config.yaml
activation: "squared_relu"
norm: "layernorm"
norm_place: "pre"
rope_fraction: 1.0
parallel_block: false
init: "uniform"
init_std_up: 0.0203
init_std_down: 0.00131
lr_mult_o: 3.0
beta1: 0.95
grad_clip: 0.5
schedule: "wsd"
decay_fraction: 0.831
decay_shape: "pow"
steps: 5167
Each number is 128 + 24 x the weight over the matrix's rms, rounded and kept within 0 to 255. Layers, rows and columns count from 0.

# layer 15 attention key, 576x384, rms 0.0498, rows 51-86, columns 192-383
[[130  62 122 106 142 122 129 139 160 124 166 143 118 121 119 112 140  91 112 161 113 161 145 122 115 130 114 128 108 111 137 114 130 116 118 133 148 117 138 117 120 108 173 136 146 118 152 197 133  93 143 117 111 141 132 129 120 157 114 149 141 140 131 112  92 164  98 110 111  80 113 116  91  47 113 134 141 103 149 131 130  81 109 131 130 153 119 134 170 138 134 119  90 130 109  99 162 139 114  75 125 154 158 136 151 109 130 159 131 138  91 137 128 157 134 142 134 112 147  91 116 135  99 105 126 122 149 124  77 114 129 148 139 128 117 122 147  81 140 112 141 144 130 150 136  92 113 141 181 108 180 140 159 144 103 110 133  93 155 152 130  82 128 129 129 161 148  87 116 142 127 105 122 117 160 160  94 126 145 120 136 126 113 131 132 118 133 121 118 107 153 137]
 [112 130 118 121 135 138 117 147 119 144  85 121 135 162 145 121 145 102 154 140 131 105 135 117 129 150 106 153 119 157 152 132 149 155 139 110 104 164 143 117 151 144  98 141 144 221 112 111 129 145 152 145 105 170 160 157  81 138 158 158 114 146 136 149 124 118 120 143 145  98 154 110 112 159 136  97 128 158 156 156 174 149 140 130 132 114 114 114 123  95 130  84 107 106 156 101 179 142 119 107 124 109 148 133 133 103 149 130 129 121 131 111 100 120 119 162  97 167 129 114 131 120 183 113 122 107 111 128 110 140 121 202 127 158 125 127 121 112 111 131 143 137  86 147 137 139 142 133 159 114 161 153 101 134 125 133 122 135 122 124 128 157 146 127 133 150 114 110 128 127 165 110 162 172  82 105 157 104 153 190 143 105 169 122 135 136 133 114 131 118  68  98]
 [ 67 140  93 125 143 104 190  93 126 126 136  78 172 131 128 103 135 163 214 136 169 125 127 135 137 157 164 119 148  87 108 131 116 104  85 128 132 117 112 119 149 119 114  85 150 119 126 144 141  98 113 117 114 147 123  88  77 147 123 147  84 134 154  95 130 120 132  96  93 145 148 135 106 107 155 117 157 122 114 120 154 150 130  97 127 161 135 160 113 124 118 138 150 169 125 130  81 183 150 116 161 114 127 111 159 120 104 133  98 133 122 109  70 112 101 138 120  97 105 133 114  97 120  98 156 166 113 135 120 141 117  99 112  95 119  86 129 179 141 167 121 130 166 116 125 158 164 158 124 168 124 134 125 139  89 146  65 140 151  98 157 178 113 210 125 155 124 111 122 162 145 114 108 107 152 117 140  94  90 126  72 142 129 163 152 148 117 148 142 152  95 116]
 [ 99 113 147 132 114 132 139 134 131 142 150 119  87 118 134 160  92 148 132 218 173  54 173 131  82 188 151 116 134 113 124 139 123  97  78 166 168 134 124 127 106 151 130 107 114 140 124 159 112 126 115 109 151 102  96 105 155 126 103 123 145 167 120 122 105 157 147 154 146 166 144 117 105 119 135 125 140 124 127 111 162 127 119 112 102 132 111 147 133  96 159 107 119 120  77 168 102 119 126 139  80 131 100 137  81 139 120 115 147 140 137 116  91 140 127 126 181  95 153 106 118 191 146 148 124 115 146  83 166 159 165 129 107 161 147 171 130 198 133 126 137 117 140 131 114 153 151 118 167  82 132 140 132 124 150 151 111 128  89 113 147 102 128 149 113  98 115 105 115 131 101 153 133 159 141 157 119 182 116  81 128 123  82 103 115 130  97 130 119 128 112 147]
 [126 155 128 144 127 118 150 133 100  82 122 126 179 116 138 123 165  93 133 153 110 130 145 161 170 160  96 110 140 130 141 133  90 142 146  88 127  84 166 153 131 117 178 177 133 153 133 152 155 108 163 153 146 120 105 101 143 162 111 128 117 143  83 159 148 193 117 161 108 115 111 120 157 159 111 104 122 129 127 143 103 135 136 114 132 116 160  73  94 134  97 125 101 116 135 130 125 139 134 138 183 166 132 122 123 109 125 124  91 125 126 151 116 128 109 126 103 186 127 108 149 114 112 110 155 137 106 156 154 131 107 123 128 119 136 124  79 130 117 157  87 128 120 117  93 110 103 134  94 141 147 160 171 107 141 109 121 110 144 137 128  71 113  98 139 131 135  76 126 206  96  81 102  80 168 135 151 121 155 126 139 138 120 111 116  79 129 117 188 123  79 144]
 [ 86 150 110 116 120 131 130 123 128  93 145 119 142 147 126 114 102 138 136  85 135 114 138 147 172 119 117 136 168 117 154 121  94 176 113 122 145 139 159 101 124 162 153 151 151 158 119 149 156 122 140 133 138 134 107 114 165 137 132 118 114 124  79 113 148 158 136  91 115  99  93 136 135 145  71 143 148 134 114 133 106 159 137 139 159 132 128 109 149 153 129 151 129 121 168 115 126 143 121 108 138 144 122 150 103 111 116 109 143 146 110 102  75  91 117 135 128 102 100 150 135 117  84 125 150 197  71 146 128 147 152 112 144 164 107 170 130 114 133 164 100 115 147 174 148 110 152 214 125 134  98 122 144 119 121  82  95  85 151 101 119 165  94 144 149 189  72 138  92 168 129  35 128  84  90 166 142 110  90 142  79 145  72 125  86 138 128  94 156 120 117 122]
 [ 74  85  98 137 119 132 110  90 135 152 149 118 129 117 138 160 163 114  77  12 131 156  50 154 147 117 119  71 133 131 117 119  98 126 157 131 126 142 162 115 116 178 192  93 167 129 107 130 103 102 123 137 126 112 127 161 148 102  80 157 106  84 213 159  96 136 139 129 151  99 121 115 118 116 157 112 132 122 132 116 126 172 128 111 116 147  99 110 136 120 140 120 133 132 119 104 157 172 128 162 146 141 145 133  98  61 146 131 149 124 114  98 108 163 143  85 132 120 169 112 127 149 116 110 134  91 127 123 131 158 107  88 122 128 108 115  90 130 147 108  99 113 173 135 117 112 134 124 157 122 131 124 144 131 141 109 140 154 129 217 120 116 208 187 140 203 148 109  96 139 155 147  93 121 121 164 142 118  62 116  75 161 142 107 157 123  84 152 117 121 136 145]
 [ 84 152 142 166 116 116 156  98  97 132  98 143 161 137 148 186 139 114 142  91 100 128 184 141 141 170 115 153  87 148 117 120 117 151 118 145 103 131 131 128 109 140 174 170 105  64 132  80 124 144 122 166 121 107 139 174 179 115 151  82 105 122 148 103 121  95 129 135 161  74  89 126 127 152  96  88 112 150 116 110 143 154 139 124 138 108 134 119 128  92 138  96 156 123 155 125 148 107 133 147  67 118 136 147 188 128 105 130 127 132 168 157 104 143 121 160 145 138 169 149 137 145 139 106 100 189 137 160 199 121 107 148  91  48 130 131 143 106 139 191 143 140 159  47 110 142 142 137 118 132 109 128  75  88 129 119 158 131 124 155 113 130 157 117 128 151 122 138 109 143 119 104 147 209 108 152 122 122  95 210 127 123 155 128 103 195 117  46 184 117 114 152]
 [133 129 133 136 109  84 173 112 134 155 138 151 138 101 159 141 185 149 184 172 127 111 130 113 118 127 141 124 123 102 152 122 126 121 115 116 120 144 135 107 123 111 103 114 136 128 159 109  87 147  52 111 159 111 136 167  94 134  99 124 143 125 133 168 140 128 115  80 174 100 151 115 123 137 132 167 124 184 123 114 100 112 144 114 153 168 163 145 132 132 135 164 167  80 135 121 111 133 150  88 108 121 150 153 165 128 147 150 133 127 138 128 149 166 150 136 154 125 122 107 103 106 172 146 139 122 142 131 126 133 124 104  47 130 113 170 151 134 161  93 107 113 105 131 172 162 105 175 111 134 132  84 153 150 150 124 153 147  88  56 107 130 159 139 131 147 118 108 108 155 143 117 182 126 154 171 117 133 113 126 141 128 119 131 113 133 123 152 144 134 134 141]
 [123  74 125 153 114 136 143  89 124 138 110 120  94 114 140 113 128 148  97 108 122 148 139 121 111 141 107 110 124 138 107 128 114  72 152 142 123 119  87  77 120 140 118  84 139 111 120 128 200 154 120 148 138 112 120 112 165 134  89 163 138 158 135 123 155 118 145 131 155 139 146 138 111  90 147 127 124  99 116 126 145 159 136 121  81 144 140 141 148 143 140 100 101 117 111 160 104 146 111 106 139 103 144  84 138 150 135 136 132  99 119 101 152 142 105 118 172 160 173 133  91 119 155 116 107 154 159 138 156 101 125  86 149 120 125 108 125 184 120 109 118 138 190 125  92 156 133 117 173 166 128 129 137 170 109 149 145 162 133 144 138 131 135 168 123 124 105 156 162 124  90 169 127 128 137  82 111  93  70 151 119 110 177 117 121 139 103 194 112 152 113 153]
 [141 151  30  81 109 123 135 128 156 147 161 115 145 138 109 149 109  98 118 247  91 101 139 129 131 133 140 145 118 121 144 138 208 167 197 116 137  97 153  86 121 137 100 181 137 152 125 117 202 160 161 141 145 141 148 131 111 163 136  67 133 183 141  90 132 114 169 111 106 107 120 130 108 145 123  96 152 100 109 105  99 140 139 144 121 118 128  87 124 167 109 182 153 149 145 140 122 116 136 131  45 157  91 129 178 115 154 110 123 138 118 112 128 139 142 134 160 142 126 134 106 129 138 146 114 119 137 119 116 146 115  86 136 128  84 160  82 130 126 119 154 116 101 140 129 103 105 142 105 172 136 109 139 134 137 129 142 108 140 175 110 105 125 124 106 124 144 115 126 173 137 142 146 176  80 158 129 132 118  70 107 154 128 140 146 167 136 142 187 121 113 138]
 [128 115 173 115 124 150 130 135 136 127 106 176 178 111 163  56 100 153 131  81 118  95 149 126  93 130 120  75 144 127 173 166 140 130 147 129 148 125 109 135 135 118 149 100 142 158 156  76 114  94 121 134 113 108 111 144 187 117 122 160  85 136  87 113 132 102 116 113 132 168 105 136 147 129 102 111 141 123 115 148 135 130 143 121 136 109 130 135 181 100 112 206 120 167 164 139 149 116 111  87 142 152 161 146 126  77 107 102 159  89 124 102 170 101 121 146 159 158 153  48 105  38 124 152 125 126 145 123 137  97 159 129 158 159 127 143 125 130 166 144 117 132 118  96 106 126 125 110 108 136 133 132 107 142  98 164 102 135 107 107 148  88  93 142 131 128  94  95 103 149 102 124 123 173 118  96 146 123 172  87  94 117 137 153 122  93 137 146 175 140 117 121]
 [133 111 161 150 143  93  96 135 139 111 117 133  83 149 138 101 123 154 137 164 104 123 149 132 128 162 145 123 120  98 141 162 105 180 127 122 153 134 151 123 124  86 101 132 147  96 122 155  47 146 140 110 188 138  77 147 100 159 120 126 132 161 172 113  75 151 118 133  66 130 128 108 124 103 152 142 133 157 110 184 111 140 141 121 127 169 126 155 150 121 202 117 137 144  97 169 141 135 121  89  85 123 147 141  49 115 113 118 137 124 136 183 157 116 123 145  84 124 131 151 198 134 209 148  65 138 129  96 135 146 122 137 142 164 138  91  84 130 123 161 142 149 161 115 100 124 114 120 138 157 123 164 119 119 185 156 156 158 110 186 144  81 160 155  90 175 140 120 107 169 111  73 146 158 126 150 152 137 159  94 104  84 122 109 102 170 126 118 112 144 139 103]
 [149 135 136 143 128 114 129 106 137 150 131 121 153 104 109 130 134 164 120 118 111 114 136 129 151 152 129  68 153 127 118 124 128 126 137 112  97 121 138 123 126 131 137 110 145 119 103 128 101 122 159 110 101 129 142 115 138 148 106 134 155 124 130 113 143  91 126 155 162 142 122 120 136 122 113 142 110 164 121 143 136 115 144 134 138 100 115 121 126 123 129 133  95  99 139 119 120 136 129 152 112 112 113 111 111 122 109 100 127 138 128 132 132 141 120 112 170 151 135 145 125 152 116 135 113 132 122 155  98 119 106 128 106 101 126 118 148 130 143 139 125 152 125 132 114 145 139 122  90 116 124 115 131 159 126 103 100 123 152 161 119 125 137 130 142 106 103 107 130 135 149 130 145 122 113 123 126 115 109 106 121 125 136 151 125 142 117 124 175 129 111 118]
 [148 140 121 120 142 113 142 129 149 113 147 148 110 117 120 143 127 128 126 131 126 126  88 133 133 108 147 122 122 142 125 123 132 124 137 138 107 132 123 113 122 132 104 127 145 127 138 121 115 115 108 155 117 127 114 111 116 134 117 133 138 135 157 115 118 127 114 138 130 167 142 120 119 125 117 122 124 144 117 136 109 146 142 118 134 121 132 131 118 157 122 130 126 114 133 123 136 142 106 137 130 116 129 107 155 127 123 111 127  92 124 145 126 145 129 117 125 115 126 128 149 130 122 142 117 131 146 137 127  99 137 128 153 128 144 120 136 110 140  89 126 150 144 107 133 131 122 118 137 124 129 112 160 141 124  89 126 115 135 127 123 120 159 130 118 121 132  92 127 150 135 134 131 119 133 138 118 152 127 117 151 108 134 152 118 129 135 124 111 113 106 141]
 [116 118 113 121 159 151 129 154 133 128 151 126 142 117 124 137 132 111 130 142 134 118 141 113 113 138 122 125 127 141  98 139 111 175 128 115  95 114 140 119 117 114 114 141 123 135 162 109 104 130 117 152 153 127 136 109 105 148 141 118 152 124 117 133 147 120 124 139 130 120 111 141 118 121 131 142 123 175 124 110 124 108 122 144 141 124 121 108 127 172 134 144 142 105 138 153 131 118 119 113 111 158 121 149 120 133 116 154 169 153 123 110 104 116 122 126 126 139 110 147 153 129 137 138 138 106 100 125 129 119 100 133 122 144 143 115 105 138 160 138 134 138 141 119 104 138 169 115 101 111 125 133 108 171 108 133  92 141 160 123 125 124 131 112 126 125 134 150 132 134 141 108 153 140 111 136 119 141 140 120 103 109 140 129 118 135 125 145 131 112 139 122]
 [171 164 116 122 123 165 137 126 131 136 140 128 147  95 113 103 143 120 125 113 142 106 141 116 129 100 148 177 121 160 106 105 110 119 115  94 132 133 131 113 127 165 113 125 161 145 133 119 156 141 138 150 114 130 139 106 126 137 133 127 111 138 135 149 120 135  78 159  98 130 109 137 167 137 131 131 119 138 111  93 129 133 151 160 128 173 109 116 133 100 131 137 164 133 151 142 154 141  68 130 121 135 123 119 144 153 149 137 142 168 115 147 120 121 124 167 154 155 152 113 144 125 166 129  91 126 143 121 126 140 120 131 101 134 109 117 123 124 120 142 122 152 134 135 108 143 117 101 118 121 156 139 103 131 134 142  88 138 167 124 112 127 122 116 155 145 156 117 122 142 138 139 109 134  99 132 111 112 144 153 138 109 163 138 132 163 131 129 121 127  89 154]
 [145 120 119 112 125 122 111 134  98 133 115 139 111 125 127 142 127 110 135 141 143 111 120 136 121 107 117 102 148 130 114 130 142 108 127 151 159 147 141 143 142 118 135 141 122 135 136 111 127 142 138 107 136 122 128 111 128 157 121 100 112 133 130 126 108 146 112 135 145 139 102 115 135 133 160 153 113 127 162 114 144 128 126 119 140 119 107 114 133 146  95 133 159 104 139 137 113 143 179 116 129 161 144 134 115 150 135 122 151 132 132 114 152 133 126 148 146 123 126 134 113 119 117 139 157 116 134 166  98 139 173 113  92 116 143 124 110 132 134 154 142 102 140 113 130 122 119 124 142 128 130 120 109  97 137 120 146 153 131 162  99 129 144 107 118 132 105 135 158 112 143 117 139 118 132 101 113 140 114 149 128 144 151 131 131 138 103 129 187 116 120  94]
 [126 127 121 140 134 103 135 118 148 112 124 143  96 128 141 141 129 117 137 142 120 132 120  94 126 157 145 161 115 104 129 125 118 123 155 134 120 129 134 117 130 163 133 114 143 145 119 116 145  95 107 133 134 141 122 117 128 133 181 134 155 148 127 110 109 124 144 130 125 129 146 152 161 139 112 124 105 150 143 121 125 101 141 155 110 149 126 131 126 151 118 138 135 109 100 128 126 122 121 133 110 115 106 102 122 166 126 146 144 148 157 141 111 143 125 120 139 145 118 126 143 115 138 110 136 116 134 118 122 125 132 131 109 126 119 121 146 119 157 122 133 141 149 129 108 123 124 123 131 115 122 126 113 110 117 123 141 143 132 124 104 181 133 136 131 101 136 100 141 102 129 127 122 120 103 149 158 136 114 132 112 151 124 159 130 151 127 128 137 151 119 130]
 [101 116 125 147 129 124 127 119 123 107 141 133 108  90 139 134 111 159 148 123 130 120 159 137 123 130 135 111 133 130 179 119 128 155 123 118 148 127 128 119 133 133 155 139  93 116 118 116 111 123 126 112 144 135 131 124 125 140 136 143 127 125 120 138 116 147 143 130 150 129 120  79 126 117  93 111 123 139 135 138 111 107 119 104 151 124 123 131 137 102 122 148  77 129 133 137 152 137 105 108 130 125 149 143  99 137 111 114 135  97 132 122 123 138  81 113 134 117 134 141 134 125 129 139 121 138 124 117 150 151 156 134 104  95 120 109 113 114 120 145 120 153 104 122 132 136 119 143 114 158 127 119 115 123 131 122 119 105 138 122 123  69 145 152 159 111 106 145 126 108 157 163 137 149 151 107 122 105 132 157 115 111 127 116 107 123 145 145 130 118 143 127]
 [136 129 118 126 124 114 124 116 137 120 120 112 128 109 123 120 131 113 134 126 116 138 131 143 113 124 148 115 116 116 161 124 119 123 125 142 119 104 112 140 130 126 125 139 128 146  91 123 137 137 112 143 140 124 122 138 140 131 128 114  86 126 137 130 135 141 103 132 135 151 101 102 108 144  95 128  98 115 141 121 134 145 140 143 132 106 122 139 120 139  88 100 152 128 105 112 120 112 133 122 136  91 132 101 150 147 117 131 135 111 115 131 112 138 131  97 104 156 132 130 132 127 135 137 135 149 136 117  94 127 136 117  83 119 135 108 105 110 145 150 110 129 126 130 119 144 130 141 141 123 121 154 123 118 150 106 132 137 120 137 127 128 135 143 150 131 111 116 138 118 131 169 154 136 110 103 173 131 112 102 133 140 118 129 130 147 110 139 150 109 148 126]
 [122 108 127 144 148 153 110 158 139 134 134 139 141 169 134 136 119 131 114 121 120 131 135 116 123 152 126 169 142 110 119 139 115 103 132 127 146 144 112 109 136 168 156 110 152 135 116 116 178 127 107 110 121 122 163 126 148 126 144 109 152 128 129 130 130 154 109 147  81 135 158 160 159 158 161 110 126 131 133 112 119 143 138 136 105 130 130 126 108  86 115 111 131 124 134 122 147 117 114 132 134 100  86 121 154 118 116 156  95 123 109 104 152 126 155 136 124 115 130  77 123 149 113 127 124 142 111 118 135 136 135 138 138 120 149 153 139 123 130 108 141 139 107 170 103 130 152 144 140  98 146 166 125 136 118 150 127 111 150 139 144 136 108 130 116 133 162 124 134 117 143 141 141  85  95 125 137 126 145 133 138 129 146 150 120 132 157  79 123 118 147 140]
 [ 85 120 128 144 136 135 103 131 157 161 126 144 107 152 168 105 139 164 110 129 135 107 123  98 127 125 138 166 115 163 119 136 132 101 147 133 128 140 113  95 122 134 110 126 128 116 134 121 161  90 128 109 149 113 131 159 107  95 152 136 139 127 117 147 102 142 112  86 130 104 135  91 131 128 122 108 124 102 134  97 113 144 140 155 107 149 139 160 134 134 147 104 114 118 128 148 123 120 133 144 140 121 137 125 137 127 120 135  98 133 116 164  99 129 136 123 123 122 148  87 123 132 131 105 126 113 116 108 131 136 103 116 114 120 107 124 138 145 149 164 145 117 116 145 154 118 139 125 114  85 142 152  67 153 134 133  91 162 128 124  85 104 145 136 149 155 126 110 121 126 130 144 134 100 109 175 153 101 103 132 111 119 120 118 122 138 132 129 105  97 101 109]
 [153 141 111 156 117 159 118  73 129 142 136  96 123  86 122 124 145 150 117 105 123 145 145 144 124  83 149 122 136 140 137 126 114 115 114 123 139 126 148 137 105 137 113 120 116 138 101 124 125 138 116 125  98 103 159 123 141 101 151 122 145 123 169 166 174 133 123 130 111 102 126 147 151 136 155 128 109 121 140 145 135 128 131 118 152  94 140  98 161 149 127 131 134 147 124 139 154 136 122 140 133 122  95 135 123  96 108 119 111 141 115  81 122 140 132 131 162 167 115 129 139 137 114 133  93 142 140 117 136 139 151 158 131 153 122 106 126 139 107 138 140 103 136 113 132 122 139 120 110 129 141 115 123 126 162 171 101 148 133 111 130 138 131 109 117 139 124 116 153 160 125 153 112 121 136 123 134 153 153 135 113 128 118 144 160 141 123  86 188 166  55 138]
 [160 129 135 143  93 118 101  91 126 142 130 149 138 128 120 129 142 148 145 134 119 125 119 128 192 124 134 175 105 132 134 126 103 170 136 111 122 143 118 113 109 122 122 128 164 126 160 162 143 130 114 140 144 126 139 112 128 115 134 127 135 109 149 119 113 118 128 118 124 129 105 123 126 158 129 125 111 168 139 151 134 113 115 149 124 122 148 123 121 142 157 106 133 161 150  99 171 146 129 122 123 127 145 120 140 134  83 128 131 158 124 131 160 111 185 134 114 130 114 139 140 126 109 105 113 143 162 136 129 143 162 129 129 124 131 139 139 132 135 101  94 133 142 146 129 122 131 123 136 135 121 132 132 120 108 158 143 109 146 132 143 156 123 121 155 111 128 135 136 158 182 112 110 155  83 152  93 148 129  76 124 126 157 135 128 163 122 142 121 160 106  95]
 [154 140 128 108 152 108 174  96 133  94 111 145 113 129 105 155 155 138 111  79 132 148 133 160 117 100 126 121 125 140 142 111 118 105 128 131 118 126 118 124 115 110 117 138 101  86 130 111 115 123 119 132 103 129 144 107 124 150 116 151 147 160 147 149 120 142 135  83  97 128 137 173 141 128 156 138  75 120 108 142 121 152 109 160 135 123 137 116 117 125 130 106  75 156 108 111 148 108 141 141 122 116 118 112 139 116 118 130 138 116 116 151 146 143  85 121 149 117 120 149 129 130 128 111 118 123 123 147 145 176 134 141 118 103 146 108 133 132 130 126 114 132 123 122 116 143 171 137 110 147 110 152 156  92 113 145 132 115 153 101 153 115 168 133 153 135 147  97 145 144 121 182 128  99 111  54 114  80 168 129 136 110 122 137 134 125 166 139 119 120 139 126]
 [107  94 132 150 161 100 129 156 168 149 103 142 110 172 109 163 148 140 121 126 138 141 128 132  90 131  88 144 139 121 137 134 114 128 123 127 108 149 128 129 141 172 139 142 137 127 143 105 101  81 159 123 147 121 152 135  95 121 113 106 152 103 119 136 141 143 144 116 143 148 135 111 106 140 109 126 117  90 108 146 133 112  84 123 112 182 138 165 109 132 133  93 147 152 118 126 138 121 141 152 150 147 155 122 148 110 139  99 121 134 155 183 104 128 139  95 126 140 125 161 123 131 152 106 165  91 114 128 101 105  93 109 151 162 136 105  93 158  98 134 143 112 123 140 172 128 131 113 114 119 117 150 125 140 182 106 129 136 121 122 124  80 116  83 148 171 133 110 142 114 123 156 154 125 128 116 121 119 161 135 110 142 140 136 147 143  85 133 103 122 159 156]
 [ 96 130 127 136 135 131 116 145 127 118 144 144 159 139 132 165 109 149 134  98 115 100 135  99 116 125 139 124 125 185  99 112 122  88 128 146 122 138 121  98 119 180 135 162 143 118 123  75 128 137 152  93 161 117 112 133 145 113 140 109 145 142  93 131 154 146 106 147 152 107  88 109 136 152 102 145  95 138 123 113 110 102  83 102 139 127 105 119 127 138  89 127 118  85 122 131 126 109 112 135 125 149  94 143 149 120 143 136 137 127 167 157 111 108 102 105 145 112 103 116 142 167 146 128 133 107  96 109 155 116 141 144 102 127  92 136  77 118 131 143 133  71 134 129 168 114 146 122 118 149 111 153 104 117 152 134  89 154  98 129 145 110 116 105 128 102  84 105 102 142 134 137 131 100 133 120 163 139 110 141 105 106 121 116 153 118 111 158 127 106 160 116]
 [165 107 108 146 100  86 154 123 147 125 105 115 167 126 100 131  95 114 131  91 105 124 119 161 107 102 122 125 163  98  92 115  89 104 137 148 140 126 122 122 121 120 132  84 108 110  93 114 128 124 144 120  70 123 148 147 135 114 139 157  72 123 149 128 136 121 183 129  88 103 162 140 117  92 116  95 115 117 140 147 132 193 117 128 141 101 158 136  92  97 148 100 167 164 121 119 132 133 157 113 143 105 119 120 132 117 153 130 154  88 155 127 144 169 128 122 145 162 118 143 144 102 117 122 105 135  75 145 121 126 132 164 130 151 132 116 102 149 158 133 141 149 100 113 121 120 181 150 162 138 121 126 120 113 130 113 107 114 159 149 117 140 141 157 161 107 130 148 122 140 128 144 121 133 122  90 130 126 128 113 176 154 134 121 108  99 131  98 135  97  80 135]
 [110 176 141 116 121 153 113 126  77  87 134 134 121 119 120 158 150 110 131 139 106 135 123 131 159 166 131 121 153  86  67 122  59 126 143 135 168 130 106 123 126 104 153 143 132 125 136 116  96 124 136 155  93 127 108 129 141 111 122 138 138 169 126 123 153 131 131 137 115 114  92 109 140 135 149 122 117 161 137 130 107 114  90 131 155 173 124 112 128 151  96 196 123 142 136 142 118 118 173  97 142 113 148  95 145 168 122 109 121 194 120 155 115 139 172 130  95 131 140 167 114 116  81 125 105 116 138 117 133 122 102 141 157 126 101 130 126  99 148 109 122 110 150 139 122 126  79 132 154 135  94 161 152 121 127 154 166 145 119 117 130 155 148 137 103 116 157 129 142 141 142 139 124  93 134  96  92  99 132 125 120 105 145  93 133 124 117 124 114 139 125 108]
 [102 119 108 170 130 126 119 101  98 132 127 122 107 154 176 135 137 148 112  86 123 139 131 161 113 179 106 117 106 174 111 118 108 149 117 191 109 122 114 141 130  89 151 128 117 159 110 155 172 124 146 142 135 127 127 153 136 129 113 124  96 135 131 120 144 123  99 168 117 173 101 133 163 109 169 109 120 138  88  96 119 135 123 103 138 146 126 117 133 129  89 101 121 130 124 134 179 101 135 119 163 162 133 118 160  84 119 131 106 146 137 111 127  98 119 148 127  83 148 103 151  97 121 126 132 134  98 129 147  94 122 159 128 125 146 118 104 131 126 166 112 144 156  91 108 130 148 114 140 119 141 126 113 157 107 123 160  97  96  97 147 145 115 155  78 126 143 143 112 124 139 107 116 104 142 119 120 172 141 112 145 119 136 109 130 139 109 107 165 140 125 112]
 [161 159 141 142 145 113 127 148 158 108 135 101 150 125 137  89 108 127 131 163 139 110 115 126  70 109 109 117 132  98  97 110  95  88 116 107 114 114 172 124 112 127 106 115 144 126 147 147 126 158  99 129  99 126 126 158 114  75 136 122  96  70 133 135 114 125 208  67 115 153 147 141 131 132 139 153 122 134 120 153 120 204 144 134 145 129 160 113 116 153 123 131 120 125 127 128  85 117 120 148 140 101 102 135  87 121 117 100 144 129 113 114  96 129 130  75 131 157  88 144 118 109 119 132  81 126 102 158 132 125  80 164 182 137 149 122  62 182 137 106 100 120 191 102 121 150 111 111 148 154  76  93 127 136 170 115 162  53 129 132  86 152 126 116 129 139  98 135 169 116 117  87  75 154 126 124 125 127 129 120 163 160 108 156 139  90 114  97 145 143 154 117]
 [162 157 102 128 136 147 111 123 130 128 122 115 184 136 105 103 188 128 110 114 118 123 137 115 142 138 141 141 162  74 185 129 115 148 122 155 143  97 150 133 176 134 121 138 136  88 184 130 122 114 144 128 168 135 116 138 123  93 131 141  92 123 145 129 105 109 130 119 134 105 133 107 115 143 127 188 153 131  49 141 103  92 151 141 131 137 137 145 148 154 115 122 183 137 156 109 109 137 117 120 127 151 132 140 144 109 125 126 100 106 101 121 108  92 132 131 106  81  87 137 109 183 152 115  90 155 104 135 148 148 116 113 123 154 174 120 187  90 168 153 157 105 171 137 158  93 135 149 122  63 175 157 130 120 111  77 134 153 168  88 108 130 122 125 141 112 128 107 135 130 148 115 107 144 146 193 145  85  97  97 110 166 134 154 105 140 162 114 129 126 137  86]
 [138 201  97  97 144 121 102 124 137 129 160 145 173 146 104  82  96 153 128 133 115 138 122  87 173 179 120 141 106 126 182 120 110 147 113 146 121 129 145 102 165 135 107 137 159 175 146 140 118 145 126 167 166 140 108 139 117  72 139 170 146 122 142 121 124 139 127 106 151 109 117 124 126 190 107 122 111 152 125 141 124 111 156 150 145 128 152 134  78 160 104 135 149 121 127 110 152 110 108 147  79 135 133 110  77 104 133 100 117 151 140 124 141 121 163 123 124 145 142 114 134 155 135 144  92 149 134 133 183 110 150 131 156 137 114 154 133 108 185 104 101 110 176 124 100 171 106 124  78 103 156 144 152 124 185 177 118 161 110  76  86 120 122 107 108 175 103 141 107 141  97 161  74  32 154 115 118  92 123 106 113 107 135 110 159 132 111 121 161 114 107 120]
 [104 127  43  63 123 165  99 136 124  93 127  73 144 141 123 128 121 170 164 148 157  90  97 142 155 180 112 116 156 129 114 130 129 130 108 111 147 121 142 115 117 171  92 153 137 190 179 117 131 142 160 153 109 110 132 129 107 179 122 178 118 199 167 143 125 107  82 131 154 112 105 126  81 139 120 144 143 111  75 124  89 126 139 114  89 126 159 114 122 157 102 143 142 125 102 162 125 149 118  68 126 128 184 141 130  90 128 121 189 152 123  92  95 137 195 127 113 113 123  99  97  77 174  85 113 141 157 147 120 135 142 100 107 141 103 142 204 122 152  81 149 123 111  85 156 130  92 104 143 115 149  65 122 179 135 126 190 196  91 124 114 174  96 114 142 100 149 124 131 138 146 139 123 163  95  87 104 113  79  91 109 150 119 152 101  69 156 197 106 167 145 141]
 [146 126  94 107 137 114 110 134 146 150 142 128 143 103 161 172 152 175 138 175 131 161 222 124 167  99 130 123 124 156 185 144 123 153 117 136 113 127  85  78  85 146 104 100 123 132 121 100 108 180  91 131 156 128 142 120 136 118 155 120 130 173 113  86  89 168 212 149 143 119 125 144 125 116 106 141 136 147 143 124 177 189 139 127 114  92 105 121 119 140 114 135 131 127 153 101  27 140 114 107 114 141 103 105 135 128  69 139 137 132 162  99 125 139 126 115 139 112 144 169  78 113 125 117  87 181 129 122 138 151  95  64 165 135 146 170 166 203  83  68 165 119 116 164 136 199 129 123 140 147 138 126 114 123 104 141 120 133 200  92 156 110 112 137 166  91 133 109 192 129 105 132 138  77 150 173 153  92 105 149 105  89  96 183  76 110 157 130 138 148  84 141]]